Part of a small language model's weights.
Training: a variant of SOAP for these matrices, 5639 steps.
Each number is 500 + 40 x the weight over its row's rms, rounded and kept within 0 to 999. Layers, rows and columns count from 0. Numbers have three digits each. The size before them is the row's rms in percent of the matrix's.

# layer 3 MLP down (transposed), 1728x640, rms 0.0586, rows 1436-1469, columns 128-191
101:471496565477544489437521441508543505485539521512524541501490500483524472487520486465485453461452524541542485493532440504505527462499513544463532506472496490494537550490522486459458433477483477
097:484475524541455458454469454407495511574486452500462489496505482460570502530512510587408551534569453537398477511436483529467543455460477481497487424505392490528518503547416548481545493557448511
105:502432495532464524525505469519413462452524523534563529463503465478436533568512530542501502492519478509528425522472460458517426456544502524454493459547566442513445455573441521487469468543496489
104:487516471526498493491470466497508517431503478553521497543495414487457451477479513469581512575536476482479480477501490531550545520537506499583477484522487511487565468503389463491535514447552499
102:542564442576491472430469451473487503507422485514463519489522506545559468501465494547501460402495451461520473493620512501477553486486529449520448576476560504508570533508478532524512476466480487
098:602507531507497448484512502512484537496518503513565444537506470551501551498502473523506478493502462555518469443481495568496503548480527463451411533556557475462542515546565498522541464499501479
100:457507454540466535475515548450497476488503516504448541487517546501514483443555517518546532480465537557552495452458542488459459492467583490477495503480536484531427505497434531507567475496557542
102:541491535510459426418505493481558528481468470553418441521509531551493485548513475445531449500466480525531488573482478528500486533513507551466580501467441471530500523488515512500496498515519430
100:507484465534463508477450504481528472481521489490526433423509459433493501469505508513568512468459481609512527506521431538465482429535472458450509543535572493507419490580526433481583488472495457
099:525537562562499509453508481477444540512498520474511463522394485503497506516449468498503512549452516508506475527462488491578485471543506542480448519466532515506494453481599523549509367531531488
097:537491548506546520404528520426433517482470526587521559486540525462520550492563468504477568485515517542627518441509489452508487493571538529535523532479500502535427532476518467533502541540530497
098:512425518529467466471506531528524512508557455513498498512536527484557555534514530492599522506535490512502525482589547483540553523528483469493521507520505464418546486460526447514579489536522475
102:507502451417544525448549497474454494420465476501559441471471474492490506412542499472583420508477434503523494474471615453536493428495530474524475497501460594453461507564503554446562528488578498
100:510516513485604549508518449495535504605504541447492492493518548516497545545451461519513473469526531521458590469494580517455462472486422507479503477422547546519596522532469469567430553467495421
100:502534465416493453521515474482572508438510478497500443498459569495477478494540450494596559457497513487517484465428520551492497493448450523390523495546514536528485528494513563508464497518428473
102:492437535536496536491475527527498482551483548465508452522462581558453459483462434508543520504602578514554474554488450491540493496473542504519521554474564500545524533608529481498487493479560599
101:464478458506437532525546488532488452487462561495506408480491522523479494495479497510562506508490494580443512524510478474420428543515483497543511459482520494536553549493569539540487511567468577
100:519517530527379470569488440455474520465501464481520485465540509488462487516548436480516488397438493444478521438441539554543469554504483519519478503449501533418431520513480559491483439521539436
089:509468556475509543457543496506452481538445518452481507494472483370475480527536482482407477517539433488548423419507478508469569403456539483481504417493506455461481526420463504492496487483517516
103:493443610587471524575510519470492476502474512527549456512465434529443538596476496433529540541491522556570484565459462450487583462449488560511484495469504520511561492523538514486519567500507545
104:551457513493492605442636436442493465504514489611544535457598413522466462569546508504464470482482508496460510481506491501483473520500491555469568527534541580597475522498514488531472436488441530
095:514547452471524469526483476557464572513496514474465438556546468457500604522460539520493502560522558537566416513426490450521529464506494521500468537563534421494571495514478498572488452416500476
098:527491441441553495554502563445509507476503552460477586501519529598467456511422507449503539487501469439433459480447590489528515472450455555523375469515529454533525460454459537491508542544464466
100:574491500522485459485480524489471449463526497507465515490536539459464495537440541479452580576476491465426499500378544482478462531545523447525495564437543498502553474459510432519444482498579500
097:420470500497533495533480399524590469489481510462487473539510507494508503443520563468507433456531490456456483511491454465556446475498479444451508520506472457432490472507458442502455580465490416
103:478411497488514598574491528510524583447494463440464478453507508552521562514569485473471489467490527481440452458519516545531464444447491448438487509416453464525465460494534500546501462538534503
096:572528458491597481431474473546446487506497479419455570491494436467515492442457434472526488506474498500483503552547486494468555536546560460473515521509505497517539527405448550505564481520539473
100:493477525481483482519432509510533571445517542533508435555497606443438511484431532504534520481526572521553520477509484467539584543485513379410473483508510497452463505503493512542449522499518522
098:486510466435517518545402479462528536522480432503517476411440508547477503527532486472538476536547530539492510511486464528499511542508527410455501470531556439559567545524509477561524509519504519
094:520488502501541500505521620501449476602477456518489438520450504513538545499527474518463439466459494461503537556493523478517506578487433467534499505478484484502573501484542525479513497465497533
099:449455535457513537547432463445583446509507482442553519515514527529484505537513486585532489539484520545537426493468561523471511529537569514447500454435557560550419452415522478489514476579505562
083:501492509513501480549536468532536450550503493550495558421499455556488501485495588511478511550530511469506393522546450515497476526507507504540541514510485592478498553500531472537564508573477484
104:470480548468489480480493544519421560487519515449498475534423445443509468475502477487502484482474534462521492557518498461451482515528520452547471550510527530534567531493490474563559519532453549
099:522490448468594452526538443450554488516497460465490517522487460535535551536433494481458457483496533454491493518451439516505461518553531547504513425525494550469485496496475529546536546532507476
# layer 3 MLP gate, 1728x640, rms 0.0654, rows 1437-1469, columns 128-191
096:519549442482465473502483585488487529513534485471459494514476489478500518509488531516456469492470502560507490460452523441609498437515466417537521470497472525504508503501448449532523453528520551
103:468536482499460561492486505463512562491538497523456521501472461433574436385498528455529449428475536459475479545472476466472535501451512497478504389531517493524471463441534455483528549554505534
102:533521485560513550527536485510510605543469518522484555561500531479507525477491518502510462485470455448532511506563530454509453522456483473427548421507428513521466556485443460437530511515482501
096:473504481474487549540561537552543483574534536644491482495494500526448542585497449464514487591502522547491476560504457563474441490485507469458484556482447492480515512463511450518468490501417455
100:536514492507490529550494481517479570511446486510533446459477450430562460510508421466530464545453476513547519434456488520471451464491509475476477498514475525496509533442475424467468545471436556
102:516455451491516466480566463545518531489479457570577520537468484461537466501482560496486451417485531514470518474504470499423477517461492448436500438474519485524539467590553475508496430538576462
100:439490450525482507485485431540478558463547506511430555547476532522582496486470448481495483500509477521488493422443518488485500485523533536522532551468447557564445473496527463613491526563509478
100:559512518460572556508485511487485499465585478466509508442514439464454492545481546458591467435496472426454447524506552563525519553543458434526499455542431425536441467529503443485501469479491475
090:518526502488512479567488530494467476523485451485495527501629428479557459570553526493515547467515535508440518495556521472452463474485560514444446484512448463531480528477400448490498543515494500
097:499498553508539491514500589469490489437463561528584425475411516477473512540541498541489477535458474489483479466493462385434476493466475473449553415523495437567550545489482496477486513530447514
104:547478516407530425431529508488506552480545489476554502482477504464500456478522477475523447592565483434462493506455534588582463490462449468384461481497518515493532471466499423532563560609459499
098:501503507457512510449522504501518497498492498589546492468489526582543500466487503502496412496536463393505482468531546526427511493478463478436456479463468557509486508512510504538549472540517493
097:488479448493541488528482564554456494418497471532564485555488524433498483496459567516480489443501570531561514421530458468487442416572483464502415499516498454477500603529476508497485530511510499
097:590471496521452487458411506448459477494540480520451538510468447457517443537562512509459473522505442518515534565560438551488459462551482559488552524559453508523492467462478514455518519554583542
098:546472546546545543494544497455500549498530487580493508498428500515422542512517460470530472495503556414532480538495510452525493462494476469525532541523537456523551508552489511547533479427438510
101:522491416530516522477570459462434520522505495549540589510507453429556451478540413466464510362547407492528521466514528552519467554503479549455527485501412519505527482514525483513505466453450565
100:482400502493533555568514496585514483535414451538516487492512430546504505541473452507544524515557484469533462564466451476531450469491538566557546485541476460472560498513543541476508544434493492
088:488467543482454443556481474567523469533461524508541452497555467523451561507526480458487489553545505522464476474489449506467551454479501547503510480512556564455473462536535493499515465465461490
104:448576448469523447493552476500520448484524548505528459519537455499447516554467499447558499461512522481444488515521470369520558481458569491522530524543478471456508546519469491546403571518509475
109:538484496527496521490475583522513523452538491532433442516462536474452492430466549467462571477478529508482536545441529512493478536497427493444524486480486526465429497491506575475516539490525508
105:473494506534445515475509503462468527419491465522493534534430496499568512524490542524557546546524404518505584509466517543528556554580533409478489430412481507572484524460516513497497473477508416
098:470543489510515594534519465484413471503501462566508523510528468463459486464456498553419471481421528518542517548531446493445507523528478470519408483506483526518519579510500430464523438466496505
099:474518498452504522507483484462512508518477539518479462588522469477448428490550461485513489455444482450579513538434555570471520544494477482454550562483486511498480446513448467445473604500552490
093:552482511419460473479466511485447477561510472539503470488531503512513541548394494557492448540502528503504549571358513530514406458504547547446459532525546489469527509501563487447508495481506583
111:438424462558568539494561480495540496436474481486481458477512509593473573464540438481491433455534525509493500470493472498497541467532544454531458579539505576523534535484469463487544536477485570
097:502492444509517559471530519456518501490451524528523489546532528518515466576538518590521523475501486562530564566461514451509531431466476500424561451507442495491522396462524521527490464467498556
109:542563545550526504557482536433460482558574474413472482490484537428523529467562517486501518495498447488495495479465460469515504411489461429551441503451424498500488489552479502498550494506490529
104:556457567532443512486462568476479564490476485528540549529470590534452509517558476409514483477477481508499491465579484512484565505491508481410506483507486440447496551545541511540426580553525494
096:493592513504434478511475507507575508482527520512443473553545510535476484550555478498529569498534555490559474475465460492447529497480508517508423487532494561439479388553398487468463446536482556
091:540491525523498437550492424640522550575514442485481477494569531490501514538474517474363452477463466472515465539452491443447479436546490518475479474533540487489518499547482480510415546433527491
115:517504528473533472467496525525470559494498449477534499556565568514524478513528514471499452517511481471505517418523482490395474444505487524600420516512486476544462474395473532503518453505561502
100:486462568486495523507478516488532480521525485469430512554478520456501439561427518545526500530415545519484453446523445497554489487545537378554468403499474491579530588505490403447407498527530468
103:397442488497507524459466477465453442614453569463488452520529503503459556479504547533550502499510567512439488483556492459504550556525504489482525449483532527480490554518544511524460523473521462
# layer 3 MLP up, 1728x640, rms 0.0661, rows 1437-1469, columns 128-191
098:476511517514465439491483472495534511528485456496462464508427512476511506533507447512513460502517516552463432528462592510526536492506535469552502548535439482586500474505454504435472472574470550
102:465487462565546419458465370487548508441464477500572520537518514489544493524515495417425592403513577517552429481479517509467421476502517541469531416511463465563510389525504489531465473524524478
100:508463494473493542548499495534488562484592482520421487495469475544513502444525551532485475488521496481533485562493532503494461523522554469550471491624474421530500616490456533492491433490511525
099:427403514549399475569544547469507466511557512485499534478501492509466453488609566501486569451467517467552379487512502455512514512466508474506466432434495527490422510504512426556495596495497512
098:561511554433519512496519534546479528510496437536531468495569474547544479479488452487531552520446479498530515424498480537444468491462557494446503558488567438492520514557487407495585468427593556
099:506435445535463572507525533518559431490446539542518502531514466466535466442505479557530498481475523471466569578490461475507536551507537538497553506460554435519473467529465502435556529535516506
114:438545522464487506493475559457481476525431464508472512419523431583517491544433540440515450544479526488486543518498475501563533552491456535468481479507463433537493595511521430437521450462517466
093:489532561572590525494414523515503507472502537463473468446492419489480524450505549502473558478463480498508482478491500555557527499597484550525422556471429539504503467518513531469479465455573535
092:561455545493523465482527537459510582465557530475543515463512518484576573496422517431467533571509545574448558528494552520555414463496523513509528515458542597446426493508482476416451495526506441
099:527577469535491466426475475476496516486434494512529466487531547446524470495518480468488534511523507491524529461545480492549467496507594520513509530483517539488485441502489482553502507426517427
097:484525545560517438482485470532557495472484578501463488553534533534496543476486526531536523537519485517500460520597507510497539521509470477529522566488443545432510494425448464488488487510478442
101:521465503404483529514598490534500531416485492510522423484460424472516497432451463472503499577536554456551453518457473505599511475506486418513461526444434553497506529532529513519514476460505588
095:483503520531508569519476506542528500495469528511539490494511559484453538505419505432510478456513466559451465500440555595434496590493449483448535508446511502524564496526486505565517507567418548
096:477526540480498496436468510463490464486541511545451495605493482447534454543530483507476578575564482558517530533455538499542454447508506518522535497493445491528455528409552548475475529486549520
100:413425544477574495419540488452463545528390490500459518491439469553492472536481459461554499486499503469539560490440497525427545579475442404456598573513560519542481542548506507474508502499528497
092:471423579553466475479517404571495523510460474436503466450480485573559481490546530427516542457524560607492544489488546490421440531509557526472513464413463564478510490519475594515464474512445512
097:565488513481514528494465519454483509480517489476514498475489474477453573461512484492455532462533433483440511508464584541449564561581430519436515457494544511531491423503489505463549463487455460
084:506501505554515445555470529485551512487463501408505505526499438542473533494567494482493549561519476565531522437465513468476593509525497512506483479569505524423558489492487557501553422495509484
102:521585545531472429451554521526567479479508506482545457573465484507495518522443509472480519483492514499552434537494494432502513470417564421489514554542473531472500537540446485491505526518531489
106:549386501561530495514553590516464479518541510447525531456533494472527454533462498530507449548484465531521521446542476419576518475516481483574511523457583428431519508567429536525466470466457500
092:489548479575447416529499502520537539490446551544463473478426484520504540479483569512583522568457402546496551480422539506538525509537517476443511456388505521507440494484490560568547479487558449
096:503543516442505497505418495502515541543510542444535474465543539515524505534560523435532488525561459499459490484487486467531516413518474484519535506472508467506537440475406528529494496489543477
094:490497503510532482511526570603507491571514451528515479474539541477510482496492512431503534541587534609439529449537522529550543471491477500533514524469482531478466491533534482420614505496487548
095:509439578514467519573540477474515600504514491484492511536457510493482531526546445475482542465493532473433470446558494549458561519506449508574551493495420507457549489482509446516527585478450399
113:485453522502516538453510464469529502509482554521428502516413458563487510552427523507493485472513526537497552503504479503523554509468556483505490525539483506536482546473441522444507563478442548
094:420537483471525503524454492533439482524452418527476492437469491547493446471521481489452460458493484494424473468472440518568543523502502515540487507553518539599492564546488511451479533516532400
105:483538440558464519478519483485516486485479530517471516509492456521469410479527532454550408547459501471543489414542461497508477521498538503459536472511482576516538444453562536579462511505543511
105:438483539515493508560533501477514573506501492493518498478462481449562432467557542445433546470475551478537467458548516419469486517425512513494502455507484457544442587531563562555528467596466477
097:509482479477526494470550558499488549529515524585469479422427518493633465533525537434543541493496457488461528490524545536596475507440494528493491521507509496585499573558547495552522528456495474
092:489484477509464566546485491456536474482528528528510495544523492439493501476517477567489476571518523508523498511500545479516552538451592520538472478493534527482499530486488525459456509518446537
116:512465483513455556528549479502505463441471529485472551464531478502467512499451488554469553489498559531477497596483422494588504560507504492475554469495517570439549556554553460515529565513450481
104:560495493423516544463527500442540492498511444478480428475445527501535465570421505535490417448481513515457471514506473480444503498501434410445512499506497501570541485495503469448508550514526486
095:603487501516527550559523474543564518426418434475518567529474515431556487444472522450619458525515488506456461558510474579489467535442475474493521512557446500545538448467456507485515478524428456